Weights of a small GPT-style language model, trained from scratch on English Wikipedia: vocabulary 32768, no biases in attention or MLP.
Each number is 128 + 32 x the weight over its row's rms, rounded and kept within 0 to 255. Layers, rows and columns count from 0. Numbers have three digits each. The size before them is the row's rms in percent of the matrix's.

# layer 6 MLP down (transposed), 1728x640, rms 0.173, rows 718-789, columns 512-575
098:118162075123158098128088158105147192165114131178143143092158148143146129100111075134114129107138132126152126136152095155100126141127109155124121255146167158058096151143180127084181143140134083
095:155112122140158109196111106118138115090137180157134112135102121183129113153126136147132101182116108149111152069089180129114087159111083118121159120127131137150155125149121137168120130127126120
101:150170101167150117172174121124119153113131224171065134163150114106135099153104138115097104098117103161088165100171108088129098134117128120129118169166122138101148110086167061117069143141124080
100:117115072100159134093077079133111104090099140177158111125190065171128139142103120110051113165141076130105156103123170135077128130124176107132131057190104129105200162102131111140123074185165184
100:121166088085118133118101123124132153090090183144134097092120172124098141153181157102095168154176118052196179157142167105141162169130130121129132183172144118112141129071116196143197122161078084
094:149121125187198131153077056094124141166145155107115178139114132092099117074118151129110114106129116158136139138164092102122123149109049119051118127118162123136134138173143057103118155138148144
099:098083131098092107148171112171124137095156135130179157122158114171126072161161133134125124173152161119129155130131156160149142136134154116174110087167177109100081143121151127121117120078128163
099:090123086128099109135158174111071092125173111171139112088081155058126166117160102164124171106054159143149131108117146150138099139142149140189139078147158090188082180110156083079137127166159075
096:097153152163152118126111096141189132082038109102183134135112076098122121092101058141173177186142125112114133183123165127094167154155137104134151111128099162116108135128091124112081045141201151
100:165058148105137161114136111190120078124122109117146190132117130140081118149132073125185159135115186138167116125115126158196161150165167110133107153140103179170148145124126127151149085144154195
097:094137119091117091098091140103080097182186175163139105096143213201172135169174121146153141101128150108145128108184111082188063124124120144139093102123122088158116161171159110171138163170104107
103:094169145170145106098100110129116167153122082079183102162148166129105119148122140106180119142076149161140177113120134138129085168178134107112147228182097128119191080157082118185134101124197149
103:134170123131143099109120139178153189155155139116115148164142129114094139059159151138147118127053127184169119081129165174114136105180131146136169122143144098150173150112099165122145188155132137
098:142095135114151095148148140177144089117113123151120106123112151117104082150123118076160154088127143126186164176116159146134149091161110117092106096131140148138158077140149082175105152081132064
100:124140152180175055144153138127162178137207122140111153108089112110191085110158122122119116143139158184151105129113127144090157161182122133178144155114113167145090127144198139183120108099114159
099:136186093100098137161161124114091139159088160105151128118098088145085149107078126126105096086076154188100194177160154184126141134118096104165105150162128117124106172162111102076094099121123124
103:130182140118090166101094159156136064148143145202197052090116139136109150127158093099097107176111149136172173092101141110106101097162106096085112128113171109118097184111102159115086124116108101
094:156128129085077180131155146157177162132107109118091117106184101203146143174115079130174100109129082087132143087118142145158148131161148144136134112113155082100155107142161160114176101153149132
097:104137149183149132109111126117124128160143065177097189113122095080133036107093140130080137148114062108116126191082045167130091137138148131118108141157194102178121143145134126165094085133153135
095:135122131103103099177091127168156090137153154078147157181158121175078140148043151078117131209126112156089149174115094132123114117104169110088143085126074153166089083127148107144181146175105172
100:127128105149129122133166165148141124185112107121115142102097119170076119159126109131107164109176144116135173105118181107174127103156160106107147152157125097182239126178179190106108133114128117
110:156116067088137126129141176039137081168177138116128187132104147141115160082147122135163106141085136080147149145089111110079113176124115136152157085174143164159178093115134083087135054104161139
099:176136108164146129140141175074140079052142096149130090176093107152138118173154128116183070071074108087132111103153142171172148103122150137104164098153148135123118146180186086147169134058168160
103:126110137087134140150090111157168179099103126106145133170165179089132108121123130073075136141082092153107115091135174115174173174159185121186087089180152106070149129149108135177148140121097106
101:174105111118130166159110160168144172111106171110158072116118110114084154142102110147147099107136097144096164125137098143126060142166101098123096108145155106144160089161158122078107056105108168
096:122134153103123092133132175129086165120107118132101100117101169141099144107090093076133080165153146074137105113158134165168089114147084102123118159128152158173112116142077058130123109176097175
102:165101201150103121157142128131136148132133128099120149197157187132219116171182125132128167108069187101123069091114227127064131178144098053084120022161151143103132060138128137151085159081072175
097:153127131074137133111133192103136112086118146141109170111125238177105146078144156142076122106172073238190120122046086082095171117116155101143173164168122116128162105116157108094158128153170131
100:132129132165099084088133155121172099105094131139104103107125158152130140125154148087216113119149134124148138165155105110125151102182102108102076197134131095100149065196116115082117101166116092
095:085110193065131168119076133131100095160129121143140101133156129099109126162116072109149154088129153089119100116053104130120109138144098095119147201129102103105071159124114092139147107166155113
098:146087132122134163125111117189148124159155154125115159116066141117153117152086094136172078116194106092153148208141121167086119190116146176065121000134120115134133187142193132110127108124069091
097:117092097119139130140152099112170101099116117159089128128136125120169115111098151167102181160139151131108094098154121126133099189067169181094111231154131101132058067050077102132163125131113128
093:060161144153135127125104133130119133107135161136133168136101174143129218121132149122081161127152149132138109185065138128123145165119118121134197134167138121164102144096157116125146064175101099
096:094171064172143110132165083099188124162135195110165111126162092176074091143100127135195095157153109147134093107116115146114178115152161157127117176148084149135146136094083155119077138091145142
096:153191145141101164118113163157150133147149161180128045115123116138109150172174198161105137161172116124088137161100163140135156082109067071051148095166120111125144146071164136124105138117159133
100:108125066156137100157063130180144154113143111099124200166070189099137142104145129139153103134099152124137150115121122132164152134115165158156160166073136159082100145108124130162103092136088146
094:134141190143118107158134126113124047091162132136127093147104113111176135116126126135130171111079185165126094121107092162105074094106098130107179073128112147090113088166076175117167180128159124
099:150114124065104150111117143134115182152126129161140171114147138105142145150143081126172153091113144125075149122149092159105165102171093108111135183155165074085170079147112129105102129147133143
107:133149113125149089082104184143066059102106172142051085166117139156060059122111162137144161100142127151107181072106086109091182107076107082123138077132097105102105149128132139153175090106110107
097:135117057111109151142119104109116137095155093043134092147108115140121082096142123085149110151123107176116145107133210170152079075125182097160169113082114115135107111152103138101091150105188136
101:118125174124147121105132126112161121140135144182153173130165108133109136103071066142128095152160169117107133161120135082140070188141136095133137072144090124137097206130121149118143095153204120
097:129129111069069162155166186152131127140161145143092080091141134209114049150155109103129114142139135101113139047117188180132154100129136172122173067085091083096224100083108156108157098206184123
101:135105081144123104114150101160147109161111076097146117129123176157147129134039120108116106162091114121073105138141154140157183114165106129132120158120095183117067136100157133141163126108180156
094:085095117132165106119118136166152127126147128171135135110116160103173133111090101132092115149119188121127111113066097145071133080141096096124094090106153159073087099123142125108172128088154099
100:112111099187150105131074085188132116139112097089149089107105153121127133166187089143144149179135128125104166107123189160113153123183120108107149142156142135106154133118101127118151138087146172
097:141150128151075100112139121153129091119167139170109131130152138109097083094108187167188051170147168111169079097054109131142173127136116109088176132055116133091145105135113108069080085144106057
096:156108136122155143124168107144176170121079103135118110122136103154094127113130135086136058084122158155161102089130145125155125139132136161104093114126116102132111134087167146115139138104130092
102:119108108092123113122121144182164133129135125110156160135114174163142105105072122138112122158126148102042130121173140125113179163115108108105171083097140073179142119127112148132154151104062154
095:127122021116109122107128153100135094128118155150117135112141055099157120121120154118177109129175130093146085140136148144139108146088118142142147255168144115190110064176137177128122137121149137
097:098070113154099140139103164117132141169144181114093151074130146139162140132138126134126146123117142114150199134140176110143084138149073131135090064143116146148117137093113094147189192103118106
101:111122150119115173128117131177150077128098064154136048095069145145133098136098105150109181130084146095139078102133109118129176048157166094151106075148096129085111135127121063136136114112141180
101:026155107088168138112101105092113149108105120101146155092160100132148105094144134094082155202174097147140191114162119129139082089124138139099154164096109158173109128121075128125135170083112155
101:137180078105148054164126143125156104092062132220132134086164151114149154147173173119110138142141120095133146116148142119152171164145134189097152166071181045136146137123114151184173094148148160
099:172117149113140151110124176140122162089130140117154129103123147146116130156168093126091136067129164159158162193206097143134139123114140092158190185133112126135183070150097125136121095050104077
099:068133119065205111150137100152155132078075138178128121182133088135100123121121092159162132110123095153123191109112153122143108160174116121117156035120134165068170155130114138154147106077097155
101:106154185093124090080092173186146147113154139107102130099105146142137120124118180179151084150143141099148073131070126084155071151132171108139083171103184117127195195138144132098171175172148108
100:165154129135140127202126163080128114112124109147127142158099132183098111168171122159149113104096153138142156133102187096163070142156117136096087144197104137135122105117143132134165146086147130
100:170103119085145119131142168215078095153142138152139113134128112156129129109125130162116088124083148092102145137129122145167127110090149135147170084148154083175088157135169115097176128154140197
099:099108109092086094128140137139167098149086102144127101151151106091135114152148104129101139165118108106134133114136101154165083149121153106166149122174119128109197168181163150097097102160139086
095:134130109145147084106192142165128146221096155145121185132022117137145147150124136102028095090089120105127135106173158161100157142151147164118178047162113123108134154161122164164161080116111165
099:131155120109167127083114088140064099133113090170162089117138112139125137105148118134176092165114093091134046130156130077124117093174121110168085110089150172142153125120095155085161178104152147
106:061159115146117178085140099136121102160163156071129129117135172121133130145081127146091103133190171113116120102170152111165076128165103165172104032136120132153165145161146085096171128123106127
091:106172161140142165194077118145136164140110131133111131097114152087120191116161174132140106054128076156098091151106142085160133155083115102170121111154190143128164142136085127162149141113147155
096:120137128125157170122073166147106168094088171108138130131124092109124118162142135144173146118141109114118126090117059088154159153161095142121170099173146135145094073113116121119116151169118156
100:108216090199077121172121095058157103132096140113113155151132118132150093100151112098169129129099137100186082080105094151093054142146146150148118137203180035079136120163116073148162200148129130
101:145137090164159149159129176124156094130134137087072115142069171132115139140093185084154153059144066095145188173145185128114136118111127104154130166124048074113096094078141137138174150116137163
102:127128163160144133150087172152096120175144137119125074131127121168121178072135117102079115158125089144096170094145099145170109153149139139194116153138137140168173018134130116133124114133079143
103:155164132115163123120054126172166128085123077109150141139167134061136134110098147142139202140135113145154109137131115077176135036149143138173133046120124107142140095111114116115088157123129171
104:133152163134157103139075127110144133086174096035098163146132128146114129079147099135172124139141092100099131135140139188096121183156202081082046178178130204112170124117087112093122155145101105
106:137079106124073153096100107098142096123177155131128096145153152103076153094160094093130092150158139161157055116131146123068106138098148141165137151103109112110167150182153135183119103112126111
098:119106092169143094130151074148130132124143135144100132104137170105105119145113133147151151110102142101106230114107152148165158167111117067206158188114155121171140126138108151175185120166134067
101:110144159151103130145177060111178144108142131105148063126160109146215110157106097140126074133152148138176137164103166108119171162132130169117143132165130062118179118161143190140145095108144106
# layer 6 MLP gate, 1728x640, rms 0.163, rows 719-789, columns 512-575
104:110121106124167136081163153194140126096207141124127091136129134123115125184136123140105152118127098142185076096149168113112079104113125131137136094158102126129107111106122113163119110111158133
098:123155139109123148105118136129158149157143163121140179170132110126106116103177127085127166125179122142107171135149178102121161101194140179121069165113143122098092054093170130119116149127115111
093:132139148125098134140180162127108094108148107137065103158096201177064118112164122105149121123139123116120121160172155113131210089125114162106124120110116135146099119197120087103144095123124093
099:136172098195121154100092126145146167191130184051167155096099138191084081115107116118129171122154112142136204165159090131147156198103133119167112102122153142110120136128093101143147106153144117
099:101167085160129119099139174120107118123096143139163121139086117159136090073161146137139170117129116179125132096110115114152153219069145119062120141145122054120153132121103128106148122150142151
102:109152150077205075088133086099022082113159134135174068132142151143149140182168129106075123137085129101136109177141081137137134125061082073109151121083149150135127116126167151151110091145144119
098:046140113137136133157113133109198108102163104110149151044143154106128151128136147175147158103117183135126102132157179065174145138133093152154129105080112122175176140113167165147105149189103097
103:074105085144168112174162092114183142088151107145108066076064098128147145088182110140144094168175131101156173113085078154123146165168076116108097093115149140177119156134113120174142121153114067
095:106157091131086104108089126121126111143075197146116183114121102117130149110141146092112128156147165133102135108124098118147120160121072131153134154110187168137066164146118154145143120183107125
094:118101158172143103130132126165129136109104194151161103106086153186070111096093144105155155125128079105173182138206091081040073160131091142132124092143083161120095117143140059116147161139127108
099:131155110109138163099152140107166139118144104098145068136139143153155084135163131186150112108128113145110079165083175162127116175088121094098104133127097145156163174185136107096159122162130133
098:083135106137126138071144116079173112074108129165104146164078082205124150155112160069166133132133110147110127202047121096091141080125129118104181107125137107107124160077113099142130165156076181
105:087115095168100145174124127114197164111085159091177162086138088110142131102180095072105105148156140110147106147113143166105156128111089141072116088114123175089118081147178166123165147158168115
100:136089093126191117121064170143121167125096099129086196143082036068115086104113098092101137096127164137105158153098103175151125128085156164168162050141117088087107166131148100152130130135094193
095:165165146105135163190185118101095120097131107082126112159089122121186118126131133111143116106108157105076082173108087134099160067151138093105119184122148185107103138132182174087176196083156107
099:093128123099107148095124149128115113130180135173137147125144108094120117159142112138127136115134146093127163120146091161106134140115071083084062078104136125036134148162195162172180110094132094
100:145140209171135160078135114044076156108142106119147118166087073146082172064088113097121128085137111201181131125157119151132065122129118143106114164187061087138076137169103129128120090098105071
098:127075104132116156133063138122139144115099106137113103150131134102125148157105166146157138147114181124080170168044135154098151097163099106097120104148139088068122088057107125133130109201134089
099:156125114121109202131162166133134135153145112142118168114142118133123165177147121110135160122165151152067180092083172144091137106150133087156119145178095102138139159109131150139117101111132114
091:152087137172112148144120134160114151168127113100070159169173150113101142125169107127151116050141104109169119092098145117163147079155080098174203117086174185055068170148114097162107172136183124
098:118126118165114104141159099183150140102126109129122189110165142105073133181150062117083123147206154127159114165152143082161132170173115105064131131129126180136123181158139140053119112148176187
101:108117132145105122115163129134112124098118132118169146113154144146128136195109189132107144153175125126140113105091091097131091121109119130124164130120144145089157166128125132109147132114161099
100:168071093132131132150141158139097087142135064090155161144048133181127128144136177099157106141037080110165076171116115169171138099104109113124167095111110179189132158090145129104138110078091127
100:179135078132170162099122161146102176139116180181114164058123207124143095111169127113139089132131078139120175078131115186125136150137124163057117162144155120128087137179102149106071149116140169
099:151174089122197058079106158097136154132141134058093071152101120132092129044167184160157135133083101155157118093118134237137104114114132105134150134165081170113123085131120080094130143129182160
099:148070092132163137173120117129126149155099147165138145146099107132114167090146077146144108164123101102182118210093146095146099140111121162147151142130109166060160099117121090118156127128189115
093:110102141129152056124100120134146114125133152115109040138177118097147112120106129119139134083100127143173116114104036124195177181192109165115125138127127100092162159124109139098103107144145127
101:106123142176157154123134096119107076192117122202136140182123078114160130155144093086102117127142113186165106100125178134126103133193145138070145131172100133056103154115163091148166130149148140
111:128129117167170137136092181153157158102127165158065109102114153113105098077093109165124195140152153136190169136115147154144132115060146120155184141130139135107153107146113136141133146230084154
100:094130138192130125097107117132091186134080098145120115110111152106182096103158138143119124072104176172154172142166097102099157147136079118052121170066137096164107139104125133151137152160135128
096:120131124127164078164136071188099151148104150076149148052119077107147142206114137146160167145165118117142154158106167124140157119102190187077121114128144124135104153102130107113090166109139114
099:194123090115117091118150161114106164150120109184145142117151152162104171160054087081119097129151113157166108149085156166148141123111154142135142206095059149091130152114189079120106131120109150
105:094162157133161135185144127085142160081115147163067133080115141153138134165139146121123079093132194128134099152112176173130140156145145191093159116114131138109150103140139088156219089145136149
094:131134179150132054090176115159153103069138156130127122086138107155056164156047145112117147208176107137113153121122132116157167171178149153151175067094156115112092101154087064129170140136133054
100:077102089184137132118149195130112090139098137123164095111132090153054187144073125152084143168160179102150136151187167176082168085111128111092123024149145168111109116156120163118131134172081139
098:172144113108132125143145139124142107073106077154098147173127138062084141108120124100096144145127142118131101129088115074151074079120129123125148115106128151138134107128162137167156161139164157
096:070121095126137104111098165082177123105130179079139143099132117196163150134085159087122161103142113086093090124102059104128168137137182146139118180129148179087145200108134151152099117103131074
108:162126135151193134197161136100154113153168153110106111161111172142227150185146101078149112158186088090103099116143052078072152070092099166192113075168159135125162158151191135112107106129114109
100:078145136138097160105123140082120156117137107112103117129160158108165151160189194159112160185134101188149131169078132122110133134148115187138100112106107088161157167122171070108113156177137127
106:105135118140121171104073115138155039102099132071105101122108138174133145098115106136072122162095118122048159168116110099147138129171108107127128103105140134102141129135157150147120110088126164
099:153161076150083096141129111140174148104105161105217161148070109129140127196154094103144101141088087154151081133149098136131160158155097133098135105112110118173154114109069207110140106142186124
099:132160038141079151126117149139112100164134129095147147163203110142153121119125115084139097126156143165121133094082106152160150153144115096061091111156144147121140062195111135189107137118083076
092:144133173157143182162166150170162184088125114120138253127149131153165100110119158204170129105146131088123126128131142120140121195080173129150152155122067133172171152112169116150130084129100138
097:159181144113115074107091108149111166147141159160135133120130171197033118142157096131145141099121128077108151184137137058161079178142123135098169000136136149116167124151162109141114137107115140
103:138194131121135094128190108143155127099124098109105115147148092121098095168148117157154119134118157100138188104126081147133099135117118154144134080138092125147101095030156149141102134166037077
094:114118091107094129115114118097160095163089115103109106142124085130132121146179173110204179140087086097159108153125086129144078111121125162134136140091149095117089061125136069178073116176152108
098:167135135150160105128135170110060083175157095117113135092134143146160155169159089126152112121064133200109126104056091176103197110103082151137159115060064132099125170143068118139113134142126116
101:166102097115105150094056125140167121106125119069102181135150142152182148104136123126138127156113095115100049124156153130150112111087126125139137138083132165107130131075099147110134149102111176
092:186148104125167150128165143159109153083103111120101131157139165113129130112105120089122134125165129153138088112154107127121101142107143111176134117055153106139172177126107170110173174116106102
101:088156063158081112102121112111091129137174144160154177121105151138097134162177161103148159059127055119119136054158156058114058094102125143096133126221150115114041118176137132119166130094087110
102:071138152064198170117138126134129096075090115085083128103076093110119166169159184109123108089147146137084086115161059108195086135149117136100129107107179118114154077159143102151104166181161158
102:082083071100097158098122095110122085103083156112154145145118152142198125119193101141101096154083135179125149116130106151099132051139088113181101111071074131114124136073105101153149129088124166
094:120108095119120141101143118103093109122138117155155098116094137119132165096104122070148180089156109150136115085150111125147089119125117081065134114119143171119073107162099132092132131082101148
095:143117089157099142134159131131079098174122129084072177100148141081106161176134109081119113110134084105144138093174156145102148097182137118092132074133121144101122090126116140173131122080083099
102:142088115144111094097074104104141137114149143104158159135118145121158077124113164115102097091140112155196118143113107163139144082116164171128178210161116106144164155207175113176105147126130148
101:088127150160114159136096140109142093125143114102099068130083138172110128166058129113144127146107129117113193139096154111100190114085165127157158142110085138107145100124146105109120094132170125
105:111143127122175054148024175155096152108112120133137170064123172119106149094099127110145187112106110108112105144152089055127122143123090167130128155132160137079159132109157059096132104153175165
093:136109110141123183088104132104140139142156159065135145149113122165135155144142180108061163201117104150087134113136133155104171132125113125122152108213136104136123056107118087123148084145136123
097:092141127120150175104163173111154117086137131136184119126090140179162170131119177089126096107102191083099124143091131114179098087157119138105117166166170084131117167111129119118162117138168142
102:106145153113179118164144167097153083071146108165156157150152099073081138084156135145113158155102126133069168145115143150195101100165101170176140156114090116092182128129211110158096162108129144
101:168101169147148156119147147151106164161104026110135067099118189115090134118125136128104172166125141078164141137083180181081131068079093076149097113145126142147142077123110077137156140152139138
104:077132121075124069102145109159155142070147141163145178095105129098162154141140107114162111102104195115168193084082124100117163052116126134156124105096144175144141145160139132145059135169156172
094:070164165099142146122149094114086153158060109165089087134099129150141111096088140130105093095161174147146159046156126137075138139112124091114114109110103147159067154102168150105130146097115168
101:095188110141032074145135115181074132113084132074129150119125113082132191160166138113083163101144160113144102077123164202086180153123118150127130116129132111091072124134082171190126128183125147
098:176170100201168145162113110144091170152145118158129105111081147074084126075174083122115158096105140156109100180078131107138182161089121138135107151165079180148172127103158129141125133189199128
102:071104121058184099174151143088129053109142120132157135126129123155099203104118204148155129137098121197073123135211195122147138121175123154138208087122128179158099122149175125102168154083155136
098:148123206119184138125194055202136111082118119072142129111161180136160098136160125044083105129140122132130094102119097101097155176144116191103106116142144120140127121163097156120141080135093109
098:078088108129134089095074075085115086126159113128112069129177118083130215147090133174075120165105093120127118107096129109166078149125170157165147134163193173173217195136156067136162143117176107
102:169171147131158164097104161097127196135184140121118116120046139163196160089157133117146116129172145174162145121101117103096151111150094115134119120063169130104073132162154127099117109165122180
101:151078166140127168098095126147194097140072067137077084101145040141149148105137119111123156094090135084142169140102160096132146120123081139114153122147115134139173111098067079153124143118118142
098:171080119155160092091098106099150108150141056146146144132160099111089128105127141142136160142077150116101214135145120096165131135200128130177167144113195183188089164133051141176135129067160138
# layer 6 MLP up, 1728x640, rms 0.174, rows 719-789, columns 512-575
102:172200081155187139145073074151125088128102108118131073080110165212158116105144181101185091163069094143109112123144113119123058072145125132136114048140118149133115127152156113103155126098137118
098:143151093123174141110135098168222135142170159139124095133166087145084137131167133100109112091160139102106150147157036112062114109117122100105150158159092133162153154071129153151104152164125083
097:089055178122092169086001148147104134123150117137170155075150039081142144135126116121136156117199119132135122155139127138168081142085123170133178181079198103120179156111138160079104122160119128
098:147121132183141133161145110067117161099121177139114165142116164111125114156124104123161119167188202112074093123105136152108108145101153166107165133074136108143178049100108082097135114138180104
096:133132184097141173144134101117124107107160173083122164116121132129183099155066199162110147059123095191114163152140105119141138168160163141071110087135182113145172077087117121102094149077132142
104:080129072156135065157121132123138098144121151088096132132127073179119145214098193169104151202130115078168141196148143144134103078105116134105146106113113107087096181143094137099109116132136110
096:108089112113100182117107113163188110122153107113131118070089194165102133045176114096124180096042177082135103144157135097112127148149145153149105157097171187174104105159142078161116111178096103
104:105176046135123122130173176113106131079158119110116157099148147074136142175171098155084101075132145114156058129096098166130146179121116098189114187129166113124111142103092103147075081111096124
099:098081163164170143143143138174164156143143163129163131139169156147156079095167117153086130073138162189108105135120162127078130129116162083101182112112080130110249103081184119146114141084115112
100:127130104087174048130136169177129105110153108099059136068101233126144170108148160140138120146149131143165170113204113057095102102130088167117130123126148150049143124218086117147167115106106141
102:119135143133204086150085085082149155089188097117141141141156141130098179151095170101172131112177136148120102123141131105166182109188171156088048093100149053149157126100108150086069170111097181
100:128165126133130141169126073119147105158173143113177130099161122149153139103152104163123075092114163139108115090148091113174108107129146068055072148128107139173096077137125125105136134117168125
101:075117085198106075126172109190109111110169144178117115109120116075155108115105107179119159115099157077099139191107054116085179115094144148058122177115197179122161135063120139106108111099128137
094:148102129138134153075124128155122150121062060106095176129098079091045106136127181113128140121118128144105143146128114137179114063125068174151156111122091124134135145144191149113172079166107069
096:105099197203127105093137093108136152145133143151095119104144136096151174087189155159111140127106126115123123173145062073152144125163104106125168155214154070124104090097115164170190158173119111
104:066100160076137111173126107135164071151090106161050113146172140166088159091134192161140117116135112138121084107175139191129103108099116161143162183223139128166160225109109092137059164214098069
094:138088135167145150080087088146100135141142207118119128133147100078145124113101120108148129110193048137124079230100201140194091122139088121120159095114121154071136153146176145059157127147107127
096:099077213103114126120083105120114130119109123114120111124118061179108113122069116160120165084206132151051135092105168122128136122157112117095089157113076102100091084191075143084198108082163095
092:125116169150172091115071143200165126123135191100121150174112149087156107107124219080068121159165075087117100124140092117122077220118080098121119068136130075081163125106172148079118119092085100
092:120087135178133090144181095171111133147102084084139148179172111081080129134142129075113103118086157140186141104152096143130199048152149097124174149079174142035138117140063100176124117154182171
106:062112169163130095164102173108101102145120102138100189095140119095122100079120111138172163140153110143102112099094015111168116092107143131176053170104160116095170108127114128185196110151131102
100:139165130075120135182086104168118161137083083156127103141133157168164159121146104086113159183133155127104080083150091112180110139204113183167118192143147090141145148123139115150078128093172071
100:154123131136144167100166160126197094070088155153124095160097111157117100138090155182122163113151111125163131078144098194131127200132139140075141114156145105096118097135131139149157173134176128
101:170148089123211110139148152129123189173079130145128185116061173119087130138121118165149125185072113161124128144116100157156122168090071149103167150164127098185105116170134122087112148108123204
104:116172103055109096090103111132151122180112134112160117105123162161170116098158123063126164146082140106139133125117109158125150106149114141168092208162133109148167164120141156087160060143122083
101:090167147055109134109176081110200106120107150097152087107142153093104145138126162158109187140150141139112160097101128173083129098113124127115101130062163117144170065114103118083075178128111144
093:131154140135117145147082166119161092110101098088125152135136133153112103109188101112165169195138142149163188132114113154089148148157113158142078129146142080145078139181104121134139124055177107
105:060178130165154087163120187162128103159143088076081105126137147124150152080164191077176069080160134150141128133047081097146142136167126165100098106142128158138124116086133150075136099129118139
104:108145144106084158126093133199160179082167103128092110079149142080129078135102108156100098113163104175159140104127132155108100049070095156135122107175131097124206069128104123132150119179155097
098:148184174186123104128115127110209132104103107127194094101149179155124100144108124089143140103125162163137148171167166078118240158109115117092083097183101126136146132096137109127134127128131082
100:093127126120095191119143170169122092123200178108119155150117178165145147102110149101108157072071198151134121094120070126185111130147148178173171096135165141158035180099066198137110127182149160
097:131089108116150178100102153150084135129080115137069116178125118104137107089159165151162199122149171147140110121174131133161082123152058090101109099117151090141106091131154158126140079167107093
104:139064146170142094087146103070148120116108127142108093092165191146132141174104139131144127144130145142100107156159203168119171201117130125073143145109134111176124130150123051172159073114111132
094:130109142122082071084132180073151180105108103093085070143106145095159122140153078103132192123064115077143194080146103168071101113074134147147107138155079095155139102208148160116137115137108098
097:143124134072079114206093155159119125178143117111098156123133103142102099134141151134108120149125097105109071138148113175141060127064115127108119107192143186131115102143148108119113150119119106
095:082078164086193118145171124132089097133122105107102146030150116180093155127140148102153136158117117085139116110093138117135141125111109072180140147076053123137115085195151100145126136092192111
099:114060107167127142160175130086176066075116140050101141103104134067122078041085149150111138134169140104119132121042045109100205090079104157176126170057122148159155098122117133112108112113120099
104:105115136174145111154115104148113099122143132086114130135096141092138162128156100096118163123082075176168106114149112126069146112118060168152170166141182175128139090149182144091131123141074115
102:163140091162125169209145130142109156162106146190145174156112214200119106101137089090090134145126132105138135155156123126115105109158157148110186165143156115061104130143159113081123198112126110
103:147124100145169096125111153139167133135090090157094141114110126102150144097050144145110133133127199087150107155091175162138117153093104096163114141109099117090130100170152113119100184115099156
095:157130100108123126164130122112141135134147160110094114138151153119116220042164104114102134200128100121133143112155187176111136097079145129118127158149101060126125082130121124121068120112130126
100:145109163125089093153172100144122166106076096119176122160123073109142132137126142093168191124142182127175107128192110054077100099124148144112174128203159155105121082102156069084104136145112178
093:146181100129112116094142138133173120089147062118151123131127133162112113073118132150121157147148178093135100127164184156155098138185122096180133135147092184084082114153167111142101112132136073
097:136160095151099110162127179109159044149096152183083125135162183126173154129081106145099106119160178134126139131138121115085160160079119155114120161149168145192153123114120064138127085163134148
102:109070170096152104102104096136127153166108112157107134136133154127144157142000111083141097120134102164120098180112178162125132132105153153118145092124096148088150155136126085081169156136149159
096:147097088146124140110169103153089117142122187191148149107069102058104163159165162173115094105095089143141094078141109155131095168123169063129079167135085080218078165096112099151138157134098108
095:106134148167178125111113139182115109126171097138154154084137142117119178136123139170079160156201170122164138162127175133084130140125188106150098125110184094150159084145110156120131177137059094
102:189097140098129143124060169098158106106131160164166171092158130162108070143105115119119146082155174110085145126149114162106123112134169087141158068116080045079068098124048222182109127134129130
094:142065148144165065101105105160120037113077146177128150091103082155076169142178170128098139137099135080106214118118123066117164129101093102085135099128125146117142116193129078115102149120146110
105:142138153065156168180092124126135089144032135173150121058104139136078147150094154170090141196112158135096207123158106162110123109141164110067071145109137144105102170148087134170058150146182139
100:092109137103134123172139131109157111110164091110145134164137155153142141126090120109114168096145128119191131081165113173123116088117085096139139143094097092113108135088121133130098122117132165
098:178134126175155141124082084130108124180068109128092088069116165136117059150123119141081143096075075095084192092129116124126112099100120103115170160151100122160130128114133192148114162112146115
094:064129116114104172113147162154140121044130122155105157152120141130151097125185165126066078173180189132117134123118147074208117158108112138104114096154110166093104229108173142112099099107187136
092:136162129118152124150096133121125085062139157138133108112182115119202084101143057108112165107120132093166097083138143126117189148068161094110132133144126174105162141099136121099188091159187145
102:097105107150126171112115112161118163138094151144147121158139109145173116116055141125145158113160183133105123120136137171122138148139133187102157071123111095116145127161138071116116104154104169
097:111175112120140074134116133124159128140172165184143098104151142129147122166200127142123109164195087092161169085188128090153169116143071191106063186115173119078136106163105134076143120085162175
102:095123106080193141126148104109140195182084155155189176168156101081166166174133127140155188111098071162120106127176124109164114176107133140087199154101137131116131111092113131144140140130111070
097:142119090142154130126130117160184123107111132109055095114144146087074105123096127119087138103184132165182091130132140161173062165223167118167114110092126136121115115192209138131095191130101090
103:094117122115124158163169097128162110084117155089154106113091128150109104123133170102052091083142133109114138176159156139086098162108081099133158122111182093136111116173141126175135148155155121
103:168104085071127109155147097114127094135163155113123096153133102109089122085104103100129097174171158136119085184094104116082100145134172176067120124094145121106117059177129129175110107149148137
101:223153154155165096096152143119126138047168122110097179093176109151133189115121138137143123165120088145150153136132103156155153121112132152088114094127142160153168122114118131087216112159192180
090:046143169140168118118088150199153119091130152083130131142148048144055171137122099118055157160175114115215118153080138072136135094138098125136124133111144153126149100160071146128103148130118124
095:136125131147129116084096193131076089167096086101097100135104152103210127148138146130120130137113123118136137161130097148116151156032128153199163127165125171162087096136132133135184151049136158
101:116139147119192177174060066174085153134093116099097176109126068114111108124087099123152136193171117124136129108142155099136131169053171133184124123183171151116110110150104179107146115080162083
104:088188090100138159120157151149137136119108158184129145107155141175131148131127174095122173074095110134234103139110116158206161103094074123127094108152083136126130099151154122153119130151187126
101:107090099037144121120157136058149097096130129093120088174107084146112131083149075151125164151127133117109127099120117143122128104070123140113124148090160162105083080155138086135193101136158203
100:143151138119145087116104082117136134120066130107178147158067117161157111117116088135079088099098098097100143082072122209116137151096126072116132070167120127155077090152147140097179128144132095
100:120104079122146099084136115055211065056138182169112101120124134143101136105110182123133123135079119137124123056128070153142107115190153105116149124095139120122177156073115069157119179156152142
104:137095129106149094144093091140138137195133130122124139106177128132105042155100133165099074090139138168069120099106104118083118164121121141117143124189105128189115170111121139184128134102114153
104:063150186123136107147169131138094131140145147143146198154163162121150163132128117142127169103104148098122192162128122142045139138158114145132201108054148134164113175115143177085172151108127139
098:198126135105107160176132153139169118063114167147114148150146113139144103083167160115121072075077105149122124126131123170102108112165160126108109119118141075124181117110193142057090116187124140